Weights of a small GPT-style language model, trained from scratch on English Wikipedia: 16.2M parameters.
Each number is 128 + 24 x the weight over its row's rms, rounded and kept within 0 to 255. Layers, rows and columns count from 0. Numbers have three digits each. The size before them is the row's rms in percent of the matrix's.

# layer 7 attention key, 256x256, rms 0.0411, rows 54-63, columns 192-255
117:107135126130131086154127081109121162152147145097140112126106126158138063115155125091101145117101110176092155153148132160117110109124146118108113123157130137123138138152140129121133146125132164
118:085138160159131146141128131130131118088142160145138135158084150107109150126131098103145088099124113103112149115155150090128114192135140175128119109143157170120116163117102106150087102158150159
118:114157149120151121141136092113133071130135139149130155128127141113093112109151118134175154140173097160100133105112104121147093163069131103116142135071144130139102110121100130167103123112132166
110:118126144131153130156128120161115114148154112125164101156112153082147139127109140125082113101111137076107114109139119092147147106147105126105106117104111166148172099126123126165112110122131108
120:157110141129129146138140127107151171129161153147155152097113137138123098148108151135134142121112135125134130089122128142146112119141144160138158170162106128147083149092151113094172144137112082
116:105127150088183099115137109132133145124154107113116100171156125110143152137117097105096129134112114112104169138123106113129088157123109155110112140169129076113122123112135139133142155144136119
113:131102124094170144088139120123143164142116139100111157097090133139105117104133117110088092125125146136161128122141161111103112128110128115117127147176145113133150132195108113139116150141154155
118:124120134105140131157165120146147113110131119093151099162156154102116134126131097131094134151132147110153128116155121159115095155106122136103085180129105119114112126108104133125127105153139127
115:137103135155159128155124100129143158088141100130166090110124180105110112124124132123087109125153133105129098131112103099103138133140147174148098130128147143108128152131095100140097123156121130
110:113146134132156164167121099126144175090131181119150099123150087134146130108132160130134159146084158155108096085155145084147139173120136084110109135184139167107155134132098068126078129150131117
# layer 7 attention query, 256x256, rms 0.0415, rows 55-63, columns 192-255
124:092140118170110187136147109092122131125169112130160135119085140080079145170104141108124086120103141122134134115134091082124131153126105147107161119108135117126112101119110102140119098167151155
122:083170134133113156147098158148142118126105116112141150154123168082107169155155074112117158108138084146104148143135137107124102119110143149148116154092144109129123120122099108152100107148130141
117:097133119129100121119136144166107125142136116131127124157138141159196097126138156167078124142123149109128108122144122115115144116110114113130084097145116160140134094118115129136094134165154070
123:088095142131180153159121155103099132138127101133104105087159103110083094108152151136120115155140137120103115163107084121109104130120120144108123183152121109113143171116132153115136143104101103
119:135116143151156116165123133113159121150142099136121121104125171121178147095121093131129117130098086107099140148123084161130102145133092151147149144157112092121133104115118122120121082156134133
121:180098121119184105105112108123137135156151125114080141043159170109107146127155130140153138156146118143144115159182122132122142171129142105125128176148109112116122147145163089131103159062169128
123:165109156092114098144157137134161115141155096109089100143085123138098152132121074093108101125149171113152143164142118127151131146138136092095114117117177105156138124130121101141117122165153116
120:120120121109128089170157093089171167126114101134172095137147144114150103127144145151110110131136131098142122148178110148113109111140145127145088135123103133127126131104137095102131081132152141
117:109119120111159169128155132116158110081125127089137130062148122118134176132126166170137122150138122129088094104153123156138122152120118179122149117187110111135130139126127073122105120123118115
# layer 7 attention value, 256x256, rms 0.0446, rows 0-40, columns 192-255
124:140175137149135121124074117177147120089106151110151065139116163123101124120123119125122120132102133143103145128096135119119127088107103131124141112175108135096147118126151112094087126111152116
125:124127170115127107118098102148183102156093111104105105082117126159130157112124141154129066155127166145136125103151098165151140109138117165131152142095154112110126105102144118152154156160147114
123:117135161105121147147104116189136119127121140099125180122158163148133125118092141142148146152121075127173110147146087133099118103136148142098132156115097123122142179144094131102105150073090145
121:129125112100144124122100126101102141107149102146164159132184164141131177093106102132133097137100150120131134150166128112122100103136160128169130124129144104130076144127112108143120117155163143
121:150101093148084124125104141135130129099178150148132118151122140133160157159099098143136124125080134092105179138132130114123104131120159124108150098137140149133130118131104091105122135123141130
121:113141073122159120114122180134072090119100156106143138090089112111149151146140097093120169111100122134136091139129157110111109117100148132132191143128148112146135076095081134096126125103123131
115:167137106097156107111165148144096104141111154134145157149098145092116118124148051119148122159099101117079115167113181066127069137128132159153146102149144120127132163162134092123144144130129101
119:157159136143114129114085131127111115139072158109151137129151143179116116118121140149133129180126151109139103159107120108119125120111141119108101139156144108129142133099152133094144116132073108
122:088128179122118120130119143146126122133162121123091112141127097084141110154102123148104131137110117123097165119110150147145154130160093162131173136127125141127140058133076136124073121123169168
123:122108141115099142142140096115159135117142146106082152089158112165157128101092154146105102105142139120154121130161107152110139125112117138109102117086171147118113102121120110137082139111128143
106:118141147177134132122131123131113118154154136115108136184140095148147116102155135142108153098149121135119109138059089145116135126130192114160168139083117123145108130123113151143142109098108134
127:141131125149161139126151079135170110146116085151162115134136107119084127138116107146175107126130131133153150136141152133132130080181099131163135151125118142114141153168100099129159128080141073
107:117130082141170088142140120107172123145119154167112132084148185067134136156121133151177122105123128150149145141104137137141119133155137111129137147177146129108127113151103114168125109117119139
111:133149143126134125146111088115109152154191133139115155148142116105128159095138143123126165132118142110118141108137177105154123125125119086098127162093090155126124124144100088078156134160177117
115:095119119076091096131134137121163109145078134129135124132151141104092162094138109185133154148155118166126127146136158124124134092122138119144187132126132118148151101133128126144113104158151107
128:108100103130146133132126140117129158180145100114145147148146079127145143127131095088130124144144143097084132152144160114127095147090119119117116101141167137126159112101153116146119162093134201
116:141053122141104096109134111114142108142113094142169115136144126162114128082182114148132107149143115105153156124131132151104111106162163133142151105119123111139159150152178145141117147143124124
116:141081122188117178109158088139186131168132175145173134119137106145109138132166108073161150122124140158125140116136103118153163130133157113149117108115168141121127092113124144127138127081120119
120:120190136178185172138086141127186145140100144119105095090134107184112095112111095148165107155145128141132124102105138133119111109143147097126085104112153110124118150142153117107108127118134137
123:110064140155131105116102127101107130129124130144138158124142110159122147068123107123170123164107153141121140127122112117158121133112129103136103115108142134155125077135133124150088127125124162
112:143163105095190111124110156137114133099145132115109163097100178099102199146115116098100141151112111106141094124150168127134122143121118159114099122121117132089159115106118094172141151112160143
115:123134141140169132156155126145104172155113132154121143112168130192153120139131135108152149109120112119110073135123142114129095105116144082134133125134101128136135136132150094129110119092109138
115:118134115153128159126153150128175115099117075118106181117124143054108137206129103163151114143135129098133129107129093117140140122165145112156152123145127118136121109111107148111107097106168119
120:134146128105124162145173176138161114134116134112098068148105142174087154095147150163120153163173138125156086115145145160115150121123164110121134140152132096105133115124130132143178154140112118
120:176159150102093154113139096122153125115154214113146170118123099181133108153110140131126097165108135147125145140118115149117123171135113116154129141145152111127109124099123113143129095135103087
119:105156130156174124124179133109182132158086143126062078092098130097094108128136128119121106118149110115154141057110085159149157114110112098169098154098125141130125079093147125128129103137155171
113:089107122126148067102130151145145138143157081112134167117136159130119129105091100147120130138177166121143100125165181127128115121083140131083109146168142113140116101140161099128091144119122131
114:150156125110125078108174132140142115126150127131128136175137139102145107170141115131140157158180128148119142124111096122149128158148130099120143132169165107134147096141131159122144145121105094
121:096153110131118139147138168090119137123135108150144099070134119123103117166118123126153137150157138139153116146144111132134149138141132058142147090108109120167116086102141174155109130096106135
122:118130112138131103162098108124155115142097129078116122121135094155132180132155140076126085126193172124140140143150136126128148135088120120145115103159131110108179160139111112120083109165089082
122:096167152128111104117160164140155147140077134060121118171098119162130114109154117085137142157175130134114138133111158124124098151137141089081120128160151146134148128130113144101116150075162134
114:111089113104183145140115142140139140118113090101111113095185131144116108129165159139120127115134119129105144144099137111144119135161108167149099096140091114136154178125116131118138127116149065
126:124124116186114111147117157093088156153143121153100127163101082100165136133129174141122111128109106143086113147119128125133122123131110123134145101135132124116123130143095164139164128199120139
120:123150111147143131123144132125162092116165136116114099118120148071096122142100096138133113169133131114106132159071098119112139170100147154157096138139117101140105167099162163078132135140081102
119:101119079159119130137139095125146121185125145148119084130124138118102140185124098143132179117135182150145130146098112115128124134122133139107113138123121117159109106144133150107118117139146140
109:098145136122150121134140104132158137134097129090163123122107102141150113104100089092139120122160150145149161126162143163117096100180071155157131120172134153113130106118098086117119132128160120
125:132120124125114132151051185127141113141079153099130123120124096130184144152104124122114147119116135147127137122133148163156141125129146151138115123117163143123127145126119119095101107147161132
116:100161131139130124104182109130143085126140140103104101096149145106116150129139094162111110137142135158146130142134140119086095081135163112119141161133105113121168127123151082089080157161117124
126:140213126125136093139108139168149112114102132161122119159140149093129137121146121171122129102121126145135128118123192135141097147145147124130080130161114123105127139120126149113157155157155088
122:132105115085122057118120119148103110111126160134099126134126142105164150160144114084095173090131132143157143146150113129148131102117137119116143150156161112147129179132121120131142105146103101
125:095117104150116153132165173114155124141109110128145161169148126113123103075136113184154118130132158157141109116105113166115129120111153131135160090131120125125125146130173138189114100112140087
# layer 7 attention output (transposed), 256x256, rms 0.0454, rows 0-39, columns 192-255
128:145129113137119111169122116132145135150156113132094185135150097130112116160118084144146124154145154145104110089124129163132075153156126154108096117105155131138175110139148076152156171147148127
129:129116142137136122148142150085087119097177104163117160132155144150098131157141129123136128129136095132118112136109117114112117141148133136133149148125127135123117164109156139084099153099115153
126:136097119106104131170085152136130111114125122122146154107102113126143106150156160171105130130144130107144133105153137101147199135124153128106162087133129111140101129122138167195160133142165122
114:150160136147069162106152130158142141134102118138078153119117122142111126145123149136128123103131088150100115153120126129132118144133122151166147067157127155100148088094128153153114140127097138
123:130133168136120153149081135144135159098075120120055133150136171112169107136107154133107134122074160112136126152136145090149113143133142136163124134133133124099113121135151156137140078180111124
123:142107151093157139141141123133119098123145125116145118111135101105120120115127123093165127120151152115110163109132114144147102139132115129143059106110124163110115158137113087163080138128147143
121:134063119147126158121120146125142133121114084119147101121134141155158145124124126098102071130194153131143116141106135149125147144121135091123096109119084151095132190123140159124139146146126108
123:115114124125117161117149142104139152120147112155158143158105128148084128149136122162102150137157136126172137114109117143101102120127184143172116130103152122148148129110133135145135170123159095
120:122111129077159105181121086134102109108143136120100110119106138121142118106116150128139147133098160126063129107103129133167113108138091138105124116127045133106131134144158094117118128087146137
117:156166162093119164148143157147147111093189111137126128135144088096157139108139112122163149095086088086126068116106139120126164105163110132125140178125118115108088137135156152161135136140154141
115:087133094139093099109170122149107119131115139145145129087154100115108146133116144131176129138135122129148159105101108140135136116115122147092164112152146139164142097110134135110130139141144124
133:125172147179102126101115150077123150152088107149141144126121141130123127153130150158095104158138093130134115151145127133141141157132133116122132120126130107103179147122152153100152099139125114
118:130134149141090134139145153091174149131129103143109136157098118117097136128095136134140104103127134118134134150114132105133111129100099125145132102069166161083129117150129104104137144109100119
114:140160101157141147130131075113179135107117140123127090131121146120159113115122130114105119145100063150163090135084098159116171124158131110145129140145108115158128128095117127131120089157108136
113:101127092125164133124133141148077127114154143127141116100079117089090115147132147121097108126121118142138147080066153155079120143164150117132124143114093144101107109099118104080117122136143128
130:137138111145193153113144134135120106114134127100117109128116128130117074170132097151141108111103138132133104098123116114152131122135102126141135121115067143113134163163092108105131145112110137
112:110138112154133164124114127138102114150086101141112143112114136119124134176105127156153143095140137151099162141153096103115133121154123100138117116137131126158109138151105129098126106100097137
114:106167156155101127137076079133178110142113111131156154127193117142144114108096111159143122138150108102128162123167080128106118122149143130146165154135161122130142155151101131106127091154102185
122:123109100150110152099098128127110159122139068143157157179144130101118148104133110107079086135124132124140153145129094118056124159121109137138178154133179121133111151141090084171154101093143131
127:148164157113165150135185116174176135101165101142121122108149114149156108107168138147105150123116122107134137124119129112127112132182161150117185081124087136073104161133127127131134095091137122
115:134107126116158118139145111131127136145183130096082160145124081153128088093112099123116103102114125140144142114130122108127112136120107115154151119131143108112120129145125117107116132167086135
114:129122137152107111151159166023141112100142100115160115153069142114126078134140101128091089139134121113167159116132105089163117134107144128134147091147123146125147112101085143098148142136150122
111:108136135155138128113091119103095123078074125151115168103156143193088134151107147089111115089150149122127125137139127145105140137104050142143098160100109142076161149167123148146116094158136133
119:071166110128093074121135113152105113150141129130163145129167075130092109165176134125156216071121117146128173118101092127086115116152132125111137122130134135154115125132122131109113065165137133
117:118114111153151110133100104122139136165167122140131141189129156105107112090121152118147108127110121103134127135145158113107147079115137129135098140124125115102112114100151140128133150116150131
117:144130126148125117105161167117110144103125171118196149154158107144112170078117110110133123146157134124116118142138140131080091099153076146094135094116114184091142158120129145081096117127155172
115:124179137104141113161140106105111114098136134157107099120127125143097099123174130121122145140139098165087125143137087160129110114135104127168138129144159121131140106118111126152130114130150150
113:112165122132118171141148107088118153174117124109141121129145119179120149143149121150137093135089149174163142162140139129089141119115137137153120160123084135122130151114129109088140130118123133
122:159128145134119115114097133131100098122138157117091128152128104101113095126116148126133134079109144132128161118172135131129101155154161161089165156116126140126114113176098111109106094102165148
119:159121157115112122169114153087158121130133123165170111118102127117120132145134118155065123114133123136110128108126136154132090157122156115139119130129129136144156145105129129067094161067164149
122:144094075124156162126127122147098098139141140188140118131138116087088108157118143115140075105128167134139124097102112122137155159135144171092119114088079156127123183169128128154139124171118136
113:131111116112066108163142111104130135130101090106139152131138158082138140167113147116165129111140157108120115142139127173119162145132158133094128117138141146139125131134098130135128120115087168
126:102137124091166148156134131157142122116129118098132108134159219137162126098148146170118125105094109099138107152124110155153140126160180126122126102109110106144090134126130115092095118110157179
121:149096156117122098145080155155126137111093114130148151126159106136148160102154128131127157115138153157148117178153108151099130132118135140142133117158131157144144144137114093133128060097130125
122:119152134124130109143088145136183095115056128110166101130163157142124116138165140153099095116082174129153165105097114116145126158163093119118162140129171167096122138126094089136117140136079176
115:162143102117126132149123110103159101130147143156152137144131159093146136137124184118137121116151132152066090076126121131142141158153159106093076088108093111132140139153134153156114152148178186
124:146144148114125160151160103176152124117149124138147136111148082138100131102121107121102111094129124105085131116118083111153140110146140117126123140137087135175100113152143116134144108104152138
119:105145114127121105154118129132126135114117072146157155160127113143147131140116133115132130129133095154093147104073103166129124109137070145125096100117142157130130129124119115156111133144181161
131:104128137125121155123115149091148166152129122109107114112140138108125118169108153087125110120119103124138126176101094135131153146110101123146148124113115143111092125149112098106164105159076116
118:128126174137125143166104137140160141143130145135125088103114093117147164129133141121120090178145122131124156137150141155138149149124097145125058140144167110131141128119115113105122118122092073